Part of a small language model's weights: 15 layers.
Each number is 500 + 40 x the weight over its row's rms, rounded and kept within 0 to 999. Layers, rows and columns count from 0. Numbers have three digits each. The size before them is the row's rms in percent of the matrix's.

# layer 5 MLP up, 1280x320, rms 0.241, rows 926-983, columns 240-319
104:484503517460567557475458439516573510473453513514580428532461500440521427504453479506507445503493517449519463621505543550487504436572523558444529424517535457522556504487465462556499493529504478519554496430525600486462434449475449511512451481
100:434544511490529455482498511510574405415488442487516483438463512501445525530489492530464509506483480522515451438505493524405447458597489503560509553477552515457552458482535561544538554469483493477528432480569498593446484507426447538454453477
098:478460523442493490555429554443474455567468543481457515505502484475503443488554473566507499496516567415468548521476482562498487518515516429473528525499458490494438461529461499547436449461507523430527455567462470488505500519516463385500545473
098:521551514585536457519560495481564539502477559493448435459507496515459527500558486545467451573553543504464492521504581530472503535513465450568501541395491511548514431498525457527505437516486449527475517534505482480542519491548630468523469547
094:452440564532549525480534502481503455483491438532517542482547495520549470475450551513543548468512501474501595520487567502522430528508544467529507481466445450519436470481544551494499519434558468502572476500492471536490523514544487487434528490
099:488477519542479529494486507411458554544488455488471410492477534506487511531471547534453522514523534501489447494516519514449528465454572485510509526500588557539471496571430482519525482515553483497532491433496517460474523510454484419532549489
101:499512524485476529512549541519526530511487551460411428507545489551509379485484483491542565547507507503537460533467519506547539430495528495487455507533522452488434500486538523475471491502459520490417453453466476478433449554520500496527512498
097:510547559521534617459511469458438541463500496475534475454474520514528501493498523527415529524473456591526485495502519501536459497516529495457484443495510517450531565470571488478517444508433428495448521508507466534517543483556414508508498524
103:525498598523503480416507536558569554502558577542459536445502470526527465470523453480451474447491481512468455476510500527454490550475505500482461427534501487517446473530515525483414525500494533418456545434488520484556477451517539516479529537
098:535530508510455532507568491537509574508513551454537443465510511554459508558481544502509494527486459557412528476539451534470441548523517566494514465543478538450488566510449534520447513469524559473525438480487477511501461493487461523550478547
100:508520508565451485523428567486431543413454617509515472515606423482478487555500415512501532470445507479518500515515503463446500513515525446500488481523481517497471513474483445432500464477436522486484508566416440472463518513500538482483451544
099:438510476492502551500545548432520531507453554492414517505425555462559478478486561583459506557545503567504576506569531509467451480567461553466496549510523530456503534442470469552489502530503483497505560541470510477471510475508517536540419415
100:512513516492509514459501479527527402497496437432546441555498549539502530468527512510502578518440573527521531502446449561414493491443511517487444455498546486514556417487468577497516528471545487523498393448547502569425524471497534556466529443
097:449452418442512486514557429538473523506485484445454517534518525522542530474446504509523527486526547512486503517480497547474465491476542392535493538505515474513415426557410583492487426552568478517461506536530461554599513609514574469539515480
100:508529542522549509466501544554559513496497496487504591553505602464447431470561467530458447557433507496453497481423581451504459510451529564554461477511542452479497504495552511517581530512492469434476477497491504521457439525553493498480491420
099:508541528437507482509520508449494496500504521492570560538537518516433511425463497589537518496522530485468469498469494518534577543509477459454445479444485515488442457475485457498540467510561439568490474514505483492446515593552524444536450474
097:442550511519444473491455449612472522450538433572484482498503505549494551496434469522434598463510533532543516514536524514437508447495513485528464567537421506504577498482443494469497480559501501522457476563496515492412472535423563536551485499
100:443552494546438503544534502518503540547536502498476526480483481505521470484474515512450485511462525442548499410533478490517578555454444458520535516581531552485512401543457500480537513434525526565468558519481407450587459480448467476496497474
100:462532576492484484495500543460478532434507479451498521511547562475543446513520545534464473503530529578461538544513485519468520517466515494531540502497532499530569532423484542508427512442508547504510461485502450521408474552519429471458476589
100:471557527511549585498534470431529578523484524558484509493454540493496496568504490422486489493561508520543516521495542442450557493492529480458498478518490553585529513479487398499497543459465550514430508487443436487555471529583515476452519521
098:491519475457507539486520492539430503526533547527482573524539481466492549476533420430501517468486433541531494418485444535451568498569423443481498520538540507499540552507461533556485562542507486469564437541497504532495505483491535509439475526
102:508500461444523519479409514525499520482530541566546534548457532504524533543509538497510481515497480507510472548544484547495387464528464472504471532514548466529485535539448482527500466467503489506524512553508547487512567488483520526449482462
101:520489458415459638504504524487495492517567445475450471487475530538537503491503508505526485436483544542452452461498478526515434582544547554539590450551478530488519526542599503466486549521503477481519435493465502545493439598405459532450511548
102:499460519476490519494454441501503481465543483510483452454534468484417561482494498520504501538491519457470496491453480483470420485468458512507439566481523477526459524538501441491536445608524468448548485466534532522477558477499449522549566501
102:497511482553505432499500530464519453516492490486547526435455469585526492487501459475476568542440466424532564564574560493508470481523487532512471576547506499464452512440507557459529483554451483437512484457524543471460486489472528541503471491
096:499497459505438522543403520537499465476489493503493518444519536485473457586470445493540445441563528577538498473410554456431467536555515459437465524483473481490513517465486484534570526523420471477502495454485449484513499486549501525536531512
095:527460486525543472450498479497531458452511541472521492437522444555565492499468512525535553417433484484537486437441616567575515432514553471556553405425507465544493592503517490504431546514481478595494516517533486533515529482503531504494496407
099:552516553520574526436538531542427486490441568571508536540542502537411519468510468498504497505469436487483452508524588502514466479548478541528468517518556553458492485480544550424536525506463460475503503514494506575502538511508499572468534490
100:481399477498481489599515441551506505546505540532474479547551510497493446513507510463528529586519477471532509521523473503448525455424439534520500464453553576561476508458456518512566470500542494526424542473525521543507432508508477503548406512
104:590487539527548573503514462532525515489508466499484508435501546541506455444454440496552532519503544509547474448503529547493540439529503463523467542484478511417519574476474575516464527518560522528462528477507555560544505562516480499468529508
097:445550419547498524471559437528492582607493530563566481536459516518467542478489559503521489525541425458556487547537421556515541528470497524646458499496506499509512492553478551493493555466495522522460494474490530577463506470497501395517486488
104:485580529508495490462491552455510510527471534521520569471446559498509460488507521404424525516573486507561480489541484526480528499542526545413518472473447467571569571507534541505512518493487456482532524491439525533394377496507464471503500555
109:494568498526507524512500564461463566476533519544499465505530420565502575439554531503515529527595535460497591555536472466508482511495493530500486519582501512543430510529537528570448572406422468516507509473482533445553530542538517465487473531
097:533510492465534539491499477460490460483520541447485533527496594486498520464514506482442409453463528543533486526525481505553524525520522495523565487451549526554498510416441476526563506480525492510445488474478413532452507466561544547517488565
104:464484611521448504495514550509441495452494553489512479455450472479445475512446552558440490494499494512489492449518404487506469502484543503504425548490437475508493496520514499462477474496552489487536547519532489588501501521533504498529522550
101:529476456500535514486481502422498516513537491495544522459452555492500482554507492444532482460531582609467501485451529490472538513462541457497510572436526531593505527503543430526464445518398521490592490517535489523505473516490560504539527512
108:420562453458526558529481486449484431487447564531409498505505530530542519431503536499514476491572474532491525394525483522462497484470522481480553506467501540491453452560523565538515419493489429513522500446542500428511486554536448469516526477
097:500533469430526489522460464533519520484518504480496430484544486538501560470503511470494510486500542488475512578510552448528497429540436499477554570499537529456497614533537490529582541493487571493562445547484505507580503516547487496562524540
094:534571512440532440471517489455499474498507514496483509530459495502526495452540504543504605513486563504456534479419496532492494484453536383556496519519484492557514549515510529423415457509598521499525446489518499498421527493473515447551473500
103:491559465569609533536489568501444470553525541586481454470500500453477491476428549553467479450521488467558502522519468511469392452479524538499547545474581435503526443540487558512516430501481538504511431505503493479473564516479492561424476522
098:508477493482497401544521480488558508459479440496470467453486496450444465479457520493420545549513480529508529459505555393512484489497547430458441510498516460497503508463489541418545472552538514447530569415526516550502589501487553473524484465
108:462469485411558547443480590476453495477536539473609529481500537529545498493582552564516496470475492462600558522567570555487570562571542498502462459507518528495467515458461466503523551531510532531496476482459523480510509493488561449518505452
093:495525464468465487490513506525498475501498497528479489501485493513570544537468470535526507448535511532493539520496434530488538550528594540421434490453448438481544434522442526435429468474493497536554541477563530520555464458584572475551509500
102:500515549422520446500494490527530479500487546536457496530513454532440511487529429557504491509387508465511472538483563532419558474472471482581605509536524510431465448518479471401504515480504532443478494546508448468483439553411446436520521499
099:528475456551503535485497441475495492529516541525548455541499450523560541459489554539552511489536491525551542472430480428517539504521528542534467489488597439440442407480541513497496452444501542424414563465515457466468571465538545566542533426
097:553474417457464434504430483492503484427578527528473456471580481478455539497563377475519521440505507456500554516507554538526477479514516478506504546512454502512555468563465513467469481535538492458508473533538527554494489499511529454527509437
098:411543517555516551477536432439467477538546487555469511558465529485459493516523511529531500392458555503492446489547489477470554499489461508409503536484465579528538473581571544523457484476561519516570420464518489540457460504490509556522439435
100:502464473566480537507449552584423422552486497479536481507457552421556486436516479465450425511448449548489496531534470448511438566541457527439521494505557572540550509483431465526435476534500497497524466499574529543534549504538527524490497469
100:469509470491559442490536436612531568516512478525492511458520506546493527513573467544596507534470519514438554457452485535512547486537480524529444515500435554512563563574482465541503496556432517488467506456446627504484486444441596562450543449
101:458547489533529451476432489547530479500527568489522472471508574480482419559449481501503478534457502482514440461548514473469514459504497469434510464460539469495507533421466518465482434520495489454558510590536448484486421478511538472513516485
098:447543532456547476475489461460550488493517516477520457451444498443566485435516541498479496558537518467432529506536479403428536486464522502461541582533420464510464512483519476508504485509503501432454483552497431413458541505488500465518432506
096:487457437480515524415487526424469493421488455538452499523479465489518488505503549477544468513459494442522516504513445571573471549503413538547483548461475509475510496497580491532440566517532508458504531512475459469535439478539494474453497504
099:502540513470470513562546442491545529549467510482452497480468503515540484514541497524512530481462429439467503477519468564557570519534390517508465449526528612448483516505529502519504461572511450496471544439535441509495510434472502491480506478
108:508509542485549517538445478495493474534502559454519481514535524512405538528502498441437464470483525541507456510631527499496471492458527497466514484535535516527522466467467575483591482515512494555464404530456532525570491480469595485489478516
103:505586555479510393526451532486483548489514418472415443525556479320461467485520497451560438514510443535499470509523507519494510538500460526519444433472474534491498492492530477487521516482531470463483531460533454506534561479487574464514486455
098:612445483455521479539499463496519449473541510442463469529432518502571474505529478398464485486445476420547463474394477452530545446499484510547506491426521396463511460540503510541523507520487516434482508536482481479492515435476458425561491522
100:520476486404532431562495457491566481499493523508531503477528475568406517523463497464450502494534503508507488500507512567513406549530461518562435473496497477474535547508448529475489507492483509492536417489531524555466463471508511542440476479
098:480525522456500472552548509438496552476501506479496453521506450572490501448466526522543539540592610414486506472508456486473550431465480455484465451499515471511468586494591467534502562568448473480502485481464502516479432480542483487628451534
# layer 5 MLP down (transposed), 1280x320, rms 0.231, rows 926-983, columns 240-319
106:492545551457533415554495459498519534510455505587531475518556524533490487498447543496453488548449534573466480516504546525544477466551503499485558488535488427496436461517514466502551469478532451557498493405473520480526523512495461480482506542
099:404531506462557549522410507532472420510432526532480426430494476537566552497441565440557436464536481560551497474531516494502509467511536572498490528470488542431512556496561464532536512489521451386537485505534538547569413463481519532469566477
103:453435455397514545509517557522474514484491484523501520505485520499514484540578517465537454476465526431476519425452475518538461484485517529497473551473531470448458441510471490448402554480483524502479504506536566468513520480553516420449491443
091:417505560532538471499450576480461495484477471531506453524547516428479523568493510494539486491560459462523529475492459441555562473530439456519543470464459494534483462458454469553449483472540514540482487489470455498592513520479421514489514536
091:500467518515489458549495567512470500509505454426478489495566492524493469466509498502457492493465470552498556497497600506530478491530421465556537507490487435500490446463503542472513554499513397396604532499474509564545505561453460525476446526
102:409518498478498498490422485427539523527520546541576451442480501486449523480513509518478438509444593486514542585545454471520442544497471559464535493517479504491433497556469550535469506470473612518517614479492463474527510537560552463504518456
092:481441489434459534454496525442522502568487564476444408469503526537503462428459457477556580525432465507509488446478522506472479415482456457498575535490516530492497483476517470508433458494465595462501540425539497585535546404467515503453500558
086:416583465490453447450457510505587458509478454494468563468493434499565543538527493502562471484507518574508498504566542498552519532463425469472494548477498501514506437476505490471566573507493552509526502478508496531515534461543491465426502539
097:521570557474541422501555537490476513507462533462420467542450525495469461498527482510388474507552472484455558490610569565568446489501530495512476555579478423451502425557515470453561478437525543422508537469429492554493528533468499517500443536
098:525469582489452574522465510525512478501495514436451496479517497472490491515428497553418494505462468445522495518543427436504530436494529486526598508532502533512473475539486495486483529494473400444479501420504512452449466495506491462591460536
107:466452621526515483513504563519506467569451481489561543546465437520535520551506461523560559479488399505536467516561542490513487539534522483471537463548484551489502468468579442478486434535537661463571527511466574468456478487465462450505501536
096:444522465466476531515422463493564475535421496516436564503525539475514543542503524541512457529553402501499540472496558501544497614461491506551521507552479438448447553501499526471524510477558490443498480461526508451483486493501438481403519497
112:454463557521522512526495518522436528530547490497533471523541479544566541527553555462521497460501550491422478484471478580586480472490450508503508487491497516505462470526450453442515459493471544494530425575485466515485492512549507515534530498
093:490467481446396543437512433566552488486478529497505440588509505464516493490432484539518518542555493469547547600504522503545520456553565472531484529480555496444467517571467538525468502539487489500453441405481495487494508464541563461470546515
095:514466537467553501497570526480462552518551463477500456506502510509516431468509517510578592531553523502541476506496541477533549498454539530489462418507449504468484492498499458531526559535472422560502527527517580539458432528473516469489524485
100:477530504488536564506449503549488491528516501539401454560545529545564509503492493451494559573441465451554432515484540508474445515470485440521467457502493560520494471526527459442512525537555595518471486455519475456476466558483548498458489554
105:544543516558533495514501462491413522443498422500524490443524555468533460520479450498486439554519440479560507484457462474510502478389552499463513559458516496474581485506426467546462417497439483499554454495552548530453487508551484494502516489
095:382482458483482599575475498476560417476456502493526541535488615461437509490482448500466501478549556518513517473540527483486500510575543580492422447497483504444510464499471546539548575495446593486466448506513449441474445489519520457480506484
095:546450505524466497555440558528493538575515525459493514587532532543508454448510498546433506523575517518450513484473408507545479483508491395468557499518560501445484543508520520510452462485428561543554431491517472490539497505491431563544466406
094:484444502523566553499498505448507523483561501472527460463512540463514462535434496490457590529485463549491499451542399546513452552447509452424513451531501501444496451487563495433521536487557524417530477446571473527527452514508487403494523482
091:437519462462485480576490522541466488491598438510533572521531447430484490529474525544463515529538570542579517437498557523506483565465471488529516460468500512496571493473525474429527494524496373498503538531544490554457528483489453502388538526
099:491399601483481462502475450479444522531507514480522477517485508517541557417464461494509487547472424483490569487505440494497523559503526509513468521449478560585521532502490456508493505426561505458505540516548541504469538492467465536518494503
092:465562503524518460469454488575537522509488503510537538508471501454450439505469495515421514607467465467466482550493521547512533460463520485481563501517490536522495502498553475554483502515541431492473447495503526481510484468512584534473508503
098:545475472554478500519476501480524530497508506581435455454472454498455516544484481507493480492558475498468575500483510438565455519420441492452473503498509484510490450455442585492527506546509348500508501514502534526508534488517526491440530493
097:474391482447465485503565464414546484479509479421546551515520524533541531476511526520529490461579428570516483523500495488492468526544486518469545493520501472492457478410533486539454559453539527474365479467428516453495486441492514493455490553
094:495503502492506502451466489481521504525438499538458534459516474474484519490524481579499480517533437483501513513488461533520515543549505515465434464499553454461490574559489484601519459434506560418492489524518560517494518542546522521531469480
101:498521441540520452434528565539486397480515499476501540570548459500467491518549515532501485461489513448488444498491558533525495488457537546433548464461531479470529533452500519518545520426572583592545514481530495550486487482546489573466481543
109:545512502551587472461515531514519483536556464533474421510492527469544443497572473487510462435520520519500530488601564509516494478489485449467475472477541499535496422429546541580518468427486578434446468575503481552531557481444505593541488446
102:504503525493557491513430467548502586416461497500552537490480499517445526488493513468451555542512498466463497517517480505522519589483515489504472490597504457533446544536504497470543520553533566471472519491483464467500538431544509508456538471
101:491517511492553491481521533510512472528490478450391466494498487534544449494536520453518478496481543530525467547495503495501541499498508428500500558597467440541481530400447552494562539529528476505492490507474521538457399511471490526535441451
097:451516432554553482519542490435517451552548498544556470518529531540439481520485537509560467543574499458507500513581549532472525428550466510549534504480499528541455478511519461530473536515497487586436517516551592481520510554551485428476492503
091:516545443579469418518532471515542522495537437492463493517512390495536506498563540521508439441501504517490487545514512459453480535507485481518582555552518582483502495480481512516498563497456469528466498544501490508575446561501469429495563526
106:496593461480485496522532436503532505574550408516576452563561491454488487499461467494419509512428489504530510546489454546451465509549491522597493510454477513496510512486459509529413443492466451445542482530455468513464518530545539517497507467
100:455529533475436526515524495537466425505532465451486542510471525526576503465462501512456546563511433547434484477447566439556449499479485582572491486529496536516521479496468536539524446606513483506506451459555494497554496603415566513508576455
099:546436533556517513435496503458503494494448488413512486419464468522447468520503596535486533469573492492514447472495510451524556509470511434550524483465481446511504469417516524486443450553460439489495525562490483507526551520463481504503491429
101:554566529487521510495548452453492544546506480552497502535529545550505497483471475443525489463509522569485468478584535553483484458402464489570532518491566576496534482487464530452446413518485524472577481545587553493459531556457494577588525510
112:500519467447491414475423417526512522475542475458400465541522513504531456544531521521492468528550502520580514451538582486498532461510470523492468473472570505565467499513528539553522510510541470485480521596482457457461517555495421496461510525
105:481535525474498501495578470472550452478480536494525473498456430589475576503495498567479487495555524432459494541531523519554483513501517505494499539575513536517534557547477554514490561525508654554607537486478559553471460490513547565575546439
099:550425465489527509502563498435472516492433596514493495497440541489529502458534474499579491493562516494567463527452509505528431531555472504492506542501426520530525470498555472520469541452557495454510476508494524502459495410475578505546382504
100:491482439459465516504441540480553461538392463495461500401489492479431457433490542526534540584520513509456460467447516443522588511549443520493502500405551465533550502478484428525487486515527478435530544500486497552539444470490491519559512483
104:582443495478482480499537462436526502545448501497548462454496526529492510541495466453622453499406473528454562476514422463479507518521418459404466513539470492586448471460493515451511511543443412551497562477521489464564496466530479526539543462
106:456504493493519435467509448470517480451510586494459504485479476578421524528557457435559561496538540472489521459508479502491460536528497472459524530524467469561442494415479514492500472528470492549469547479434502552559532497486504477502472465
104:444520464501497389424447463579459568530460609521491512534513543515561550496520476481544548435501476497438458516469475515539419441504493493484447499481514518461533512507487563464481512546543498489524506563495536512441541462496523474490524491
103:523500489495568473500526510529424540487506493540464476519517496443473492493467444468527489473485407444560596505527546525501469514433527492525503484528537530536533503555473457488459479502523440503433471507471506474508521546511496475501519460
099:544513486537460539572527394499515505478449494507420494456504494461457530500535439540554487513487531480528530565576507562455502472535571579587470526490478488490615497449516473613528553475532483504465461439510452531536568532522478478552498560
098:496454476548469430469551421430491500428559492481511461531532531469430547567530491465451484430473472425539502490460515490556541456446501446500523581515502463535501490495419552460468555488465563477513485490481465498449550430490547504532525453
094:518478479440520464425492517486492541485392448492428462482564437394591476396401466554504455510490516481491519515475476579531492442491487476545510488449524449432449498497516465460453423482507504538460469516479467524569563501566460507490524587
097:461507420490528567499433497492509463537500586482563451449513502509517440471481555496462507511513566539623551511505464516546559525501515529483490530518522576420565492482513446492518547498483563443481543534464483490474453543557510460474545479
104:428539633493535454441539464552513477461523471426472448517487554537481507502460591470506553525505505473490516413603541514507498490509462547506535462591585405493532457520505539486507569449388428486457527488560484510539542551414462504413510487
098:503479496509502458478555490504495449478441512479532417491448535494501490601467503482445434445491526470500465524516457459476509490457527491488492570543528500480566559554493474563502533484485501465490461502443455573547523576451525532539527598
096:503481551502567500607486514468479523481578411462507548474533471585558482513499489526508585567477506585553507477481537489530420554495466488473507510472500540492567507516522459497555467430538533503501514494511520503482458447525435478529437479
092:416478536500588459467508448503461514480503480451453488469508558488505549531547502501488582576458566482572442528532485380519456471465466443465515608433447538495475444545501467449508526515479580469504485518481559513551462543534540540463517502
110:502487435478570500551515501405486632452554534456491516434524512495526450519482555474505488501545486513549438495485542508501529496506451462521472498574491464489489463555483443483514514477567421556464510399516457542551462496491573561473460526
104:612466507419533525548498473559529398527555564408529489537493504479465469474558503490473475440482520432527520482529487446492472477552516516517495468430592555532433504451481512472548505516560465521472511544521465516540542524519545489436480484
106:537575581537449442549467453591473525520538442509525531480564486486414582483455475578481499512509481527548535486550483490500569546492471514483556576470539477518510509551488571543565473448566491505533525519558531511452541584417502480475527460
101:493441492536490517506433491485496485510516522538509503566476503524494453508513436497486544522510477419518509493514483523542460451494533509458460564496408479558453551478460523619503440516539451533585498446493424479538505405518452478471495501
098:485522496540538469449438486467473554473428494453587572446525474458464423507495483548494532447494462552526550489537398606503481503560470465538492411469463460493515470501472451496481482487532529555474463506438542558516478444456517556479541464
097:496489489513480529497500532515558519425509500457563467513451507595623562409579495500535522570549561517504482496487458490497543586499559454481455490577559459526496500440486479501594506597515515479471518513474448537565542557543538557515424452
# layer 5 MLP gate, 1280x320, rms 0.238, rows 927-983, columns 240-319
100:500516473422474539450456486479482499497468433513465527477512504447464510448473476530510487498540473448470481552478477443519419486529484489435581454571398522575535517466495481540500428543487509478482501475495514422433534466604441561481466501
102:558500504493461521457542534522559487448496465462476532445501511449525486436485546494496539523571583503459519539483497503466514482544483529464597501412509486485524467516406488516598532497458484525445423500552510514497467553445520521503564626
100:434492513478544461530513427505494463440571491469442523467579556565507482509562532586479457564489496489503527522470501479523443552472440503489556503545537446466472478432446527525410563501492497443537459526503475515534435516453562470450497544
096:549545483563545503469448500486489533474494500441496455543487573469471514536464419517449476472485469491537462460455446469507549510456553577551492490538520496455528488518482530523446389446467549439483534479554472494512435489436493507546493518
100:459454464484529554533559574548526508520510523482458510451406526456485489441529520540506522441529548512520443525476422448581439562488524586463469483458441432485555447479496483514456526543522551489481519477520502493488536447477515498496444507
100:556411468488500503468480509537513505444483433493464474506408487542515447558384490505468477517501526531460524512515440501459434470527482524484490490556458504530506473534543428426520477512499489560460492514540564530465484478474469596458499537
094:512515571518513549446475501498439541477528531500521505491428482572545479479558471427507537423481473612511511464496509517601474477487562517479501467545563509477532518544530427420516455478470486485499492504542441494530462556488516522438513460
104:531466508550521444501484462508534453517468509448493532551527418489600527497481467462587505508459536432530462471494526439519465455463445496458554460511532492494483445553512515513457497546513484455454498464522478484533494475494519486488457501
097:498457519457502473450588539553438566507541529509481460465482527492537518589470425509501496499517499520476438479481501490456494615473455519500443511550521520499430525511436593464446508467564505514461443577473523488591518486509493500525539446
104:537569515451506473516545531428448508456539505484411374468560526468561581495541486567422439492465531460502466490470571501453405531472477486475424492480461501563518553483477444544461521457527506434543454463548507511543466585552510494537426483
101:513509507474538513523557458449438536521516492473584560459504489508537554491516454405500489419468513545473477462469482465541515494530481442504535480401575472481545445513486486521474503463451448557495484482501521585525487527516476527441504534
102:493495470471427480520443513492497512436562485529511482510465435486520507514517530541521441441518439522505538456511521513529514482470505448498460446448425499493466482545535513521520486523463495500542507452517504476488493510494535598552546597
098:497488513546407503503557475539434484491504439466471501536527457442565448466431472463562489458487466446517523483477563586502534495505507460506509499417507423519466424454508523403528480495523500409535456549507532504518555483515426457544542504
097:426500476447530429568438493492455539536499517439449464461551464518470527500522507524519491462575500538520467471457482500512533456558479496422484491486413482474511457460512562435487584508571500451542563488483462477556497456430499538513498461
100:579530506548436435425526518458531544415527490552497531512547535457563558537538503474447437459466506495498527580438563504546565471492488522549446488467511546508498411528564546558520507553513470524513511496482418443471551474462491468491524530
103:471486455534595487523522532541523496546419637502496493489460524482590495533554543590529523506494491443500481480482464534564488560558510506454527486516506505511565487494416469523521502536454503533515457461495416527585436472495452472502505487
094:471471419487520480555541512525519521474516454534633401442487548521514455416523456467480447448446577505542527534528476534526504596529494544552527488482491503557523489518455527536513523461432488501471469463531441517449451476477536552494530497
101:524473502620490492476538551469563484502540489532522469463546542512525527465447480477476514485514489497410491452434535508544482530517491475527509576455524498486514552525489490439462460479539572473383547426502434463450493492536521538492495552
097:551499548444487494536545472484566558541481497467515561496509468500577541508541481537543477472494476502522504518537488441490494603516524493532484534514539422498534483434432482499513544490517514481512428510490457482515482472455489547463526482
097:419493489531472530570522462434505533486553503490456503516557490531509506572483570505480452474537510538513477521511542482481497587476485554474487445432486524485544512560469463490589555489497547504476509480562477535523514533468413482452444551
101:511494507470530452480549519524472539494443476520475573495485474458531439461456481537531519486452440420493464471494548493479452470429488463526549527474495529552465507486446473495484510514482486498489444531518533529465540545483488550528519517
101:476523482411541534513544550496478484511564487576479492424533481532536514525494516534553455473468460484554499431513553491490440543533457480519543511505549474478533523589481471499459532494513506463543475510447427546496498473512465460480489478
099:480466466550522464510579521516446533488424508533492503525442477449527459444500500392473436503500496538569488512494508517547533471533575544519528460448497529493561515461544431525442508434457462524472491501529489550525549441558503536506435561
102:515530531465552488536576486516501460559511466565509466431464447481535495474516426476558555468487484511552524521481427520509499492499497487541473556518496486527604506434483524503515488552473475493472492480526508540522509486527551552513544541
093:563526485482518464474451515493512549495457540554501510493480502526483475472534561479483483545569452481470527477483450512439560522523484498514448515566522521483537447485479498510505475449541522525466495499508442551513465486449513427562474513
095:524493482533345527509534528494507494446470512495518455463489510622541493482492493473560473470516505492535472509517393483437547500520460491504431502508502445549518508605477495542432542493461516439515476380562507520498458451510529417500498481
102:490533513443506457556543477460479545515556498489516472436495518564515480565518543500480403469485520559507511451574525521483467456443491404444503473528469526557460505504518530519490504477555495560482500441502487525494509556473512552509542544
100:577545516548509497468488532477498514512475547589519466482490516530535529495441503513502487443523490422567432530493549434547557486549496488483553499533543496523549566465557427556523491540528496509478500462537536462487474493533374487527495550
098:508506502463530531500491456508504453500460524546518486469583471539471400581467506521471425509523568574431533484506480524459503500516515451430478481586426482445439563486405531537506456458448516461523578490502499539453454534447533506478428568
089:505500512531539560474486449476458444527532540596525496503503533428573530486422553537508438528462528501558483500511475507476581475540535517483494451441527547531532542507471455485473471484448476606460419505542499543497508458588488445551403501
102:469553494482564509515551540465456541488524517503544512517517477495499494521482523483571542485491524443528513509472597521567526544449484493573468552489433464470564534531489546509459432478489464532445518518499479485523427619474471474479576529
106:454516534548484505502563516521512387480490521478541474527519428486511551438554521477544491491574466504431547514400496414472542507487442525551547481549463492455452468455469464486517498554555416484563518517483504507458413436418468490502591563
100:559481527574534546496471483458539451438495536524533471476418456469528489527425498467537449527496528460494531489440487449524509526434531490513441428439464449402484470533427521523476519448492500465539507452444542562576455539530436604487534534
101:461532483541538484499485567442482520497452469516591515527528551550477527504500465546496523421433477487464524439435472403520541496558496537392500450529506509469511469582502480550492513491504540464478532509540486495515519496472493482533508551
101:490470566504576500472578523494491490436491548581536504489512494551543526489497390555567470521479491565517548527511508469513490499531522490438482608511560496591519510521457472507470526508420511416544455503497517496522517538475530548445492443
109:463493443499552444489531539476494557518510468536550456491470538489528529593500502509526520509557501534573466499478472508450459463530545503445512448487465535519486480517499517481474480473479535489497495452480490412524487532488597474549498509
093:482520566555548507490572510511506485508567512470484465514498505403495484547422478428543515485572495551526483468561465525479537512447472479589511514410453524520475467518515490510507557420453484538525508489504409503494519542396536519472513624
095:458487489373512508491551526516496459449503500453539457442455504508589463485426461534491489473543520519503534478473524480521504532428512492490525476478467470545514489482528529442519509439471510444484565511472463443536497482421520529498482547
104:517497526448587572535468494512537511436504503479512482462509482505484451540503516506449492518485438488591421535484512493459454457487470551402582489529468466465531494460488499507476552520504539542523489499494429514400546538479530552559474468
097:464601487504497500526489468529446461440483476588528452490532586467461507467473474579522525491547517501501456571494567532550516475542541434511495487503496389469466572477487573428473520481455513421569494543505612535500456531534563461444479501
103:471474461516477424512542550513557464580483563585531437491416552459502541572495510544454604426571511482517445473525497500515517529421549474529522493520537485462481523560538532395545549479539483502453493477474503479446484488502531580489459481
095:463514540499550462486486521531505543642481544494515440510424485482530469487482511512500500457453494473437446495497528504454482492495518549496467487411414509500466533526446535400404475521499501543483461503472387506486503469520528474548533489
103:470492540543559530513525380435474494524412503551529528481588489575532529475490518560484486507574507488487493461550502509436529499539490444509422455492475436511448521533523585494501430414532553514426487493464516486527517490465451471496583542
100:504414445468470510540484450504506539514451508448475531472518594496511470473541509456473541540479475527534475536460418492444477553481486504486434511439525475481468532435460545448538473456496496514479543543538571447516502478580474588448518569
097:559423476541460415484495533511454528473563517493432468599538537469440467588531456586524401520571484489456459530406530496485596525480550489567497485446573474530505443498506519475494520463506458445493563517567493545519509547510573563500478489
097:467529569485541514496514429451464464543517472527405435469454447403461494470558497495494545519510504552454553471523460494425515566551534603473582532547583549582482477480435515539412475491491468532513486507460437449487511558516469555531517475
098:471428469492547425483539502555497525474524499462458471540518520524491463559500540552570559505499537509555509477511525539530504444578491450554517525533427544451500448421461471562501524469520510491513490449501509489484496517457498556527444529
101:511497475504509446460474487516558405522488478471528465509495487505454487461489551532464448435539476446521479502437526450529487508590490493449515514505468511575480479478509471475496569447508529440474537512576430483576476524536525501549539499
094:508544494470573447492467539451525458462495483472571479506422484543554577526512454467463422504501450459520576477482466560547515528445561533537482398466495480512459489420468506523446477510466491465490547516497469434534466548492596507564505575
100:563514515416513420470516504519475536508552577491483557498550534515531531575538548468504582544457453496582529521486436486564547511488446519578526476493463513435555502444466556541381471441506577467539523531477481470567509539477550542432466505
097:441507499507497491485550528497502503422471463546419478499512474482477496484515515486531540431464480405456461507482388461545490527474506449515460512489539501550469487547429502503487528549558449452481506535533617506576471457509461535516494452
102:507475445461495499473472482487482413497451450501468468539490506512490525573488502532494496481506472544506564557488571456484505506570552497549486483450478516572547492549469514540518543542491489520518516478541510502550578555590487471466529497
099:489571498441564442473509566495459511505548483495487533445504518503491492481542516482554480451495449503557502506527599493550541568470512570476496518530448462463446518478491456523533532541578457501474484508516527449570476492503550553426487505
101:481555526432424526514496458517507493451512457490493381467432524496469529500560442525476545537478471562534506473507506580540527493474452467508583455522519450513450490519546481492538534434456543481463511548471513528496457479481514534506542533
102:564413654551501532495539578493509461406574470466512465563508437471522473549519491546473415386502477427481503518488513535518451494487519607494535477531521496551483449477480528498547541523504501475518458464546544526522533500502530526495478552
099:491525386481514449497532469494519494528553556551517528525490443495483470475528453481436605437473517497490523509492490507443467517478452465517449534465487554488498504482500524566500533576438511520471487547519506513438515497518468565454479560
100:533461509495491419523500558513472451512547582483529565484475495500516519552600530541542496482495560505428584524480484526504523573517543503420497528543475446560524432505438510510476473444499516479547532554467467540532552546536468565524514494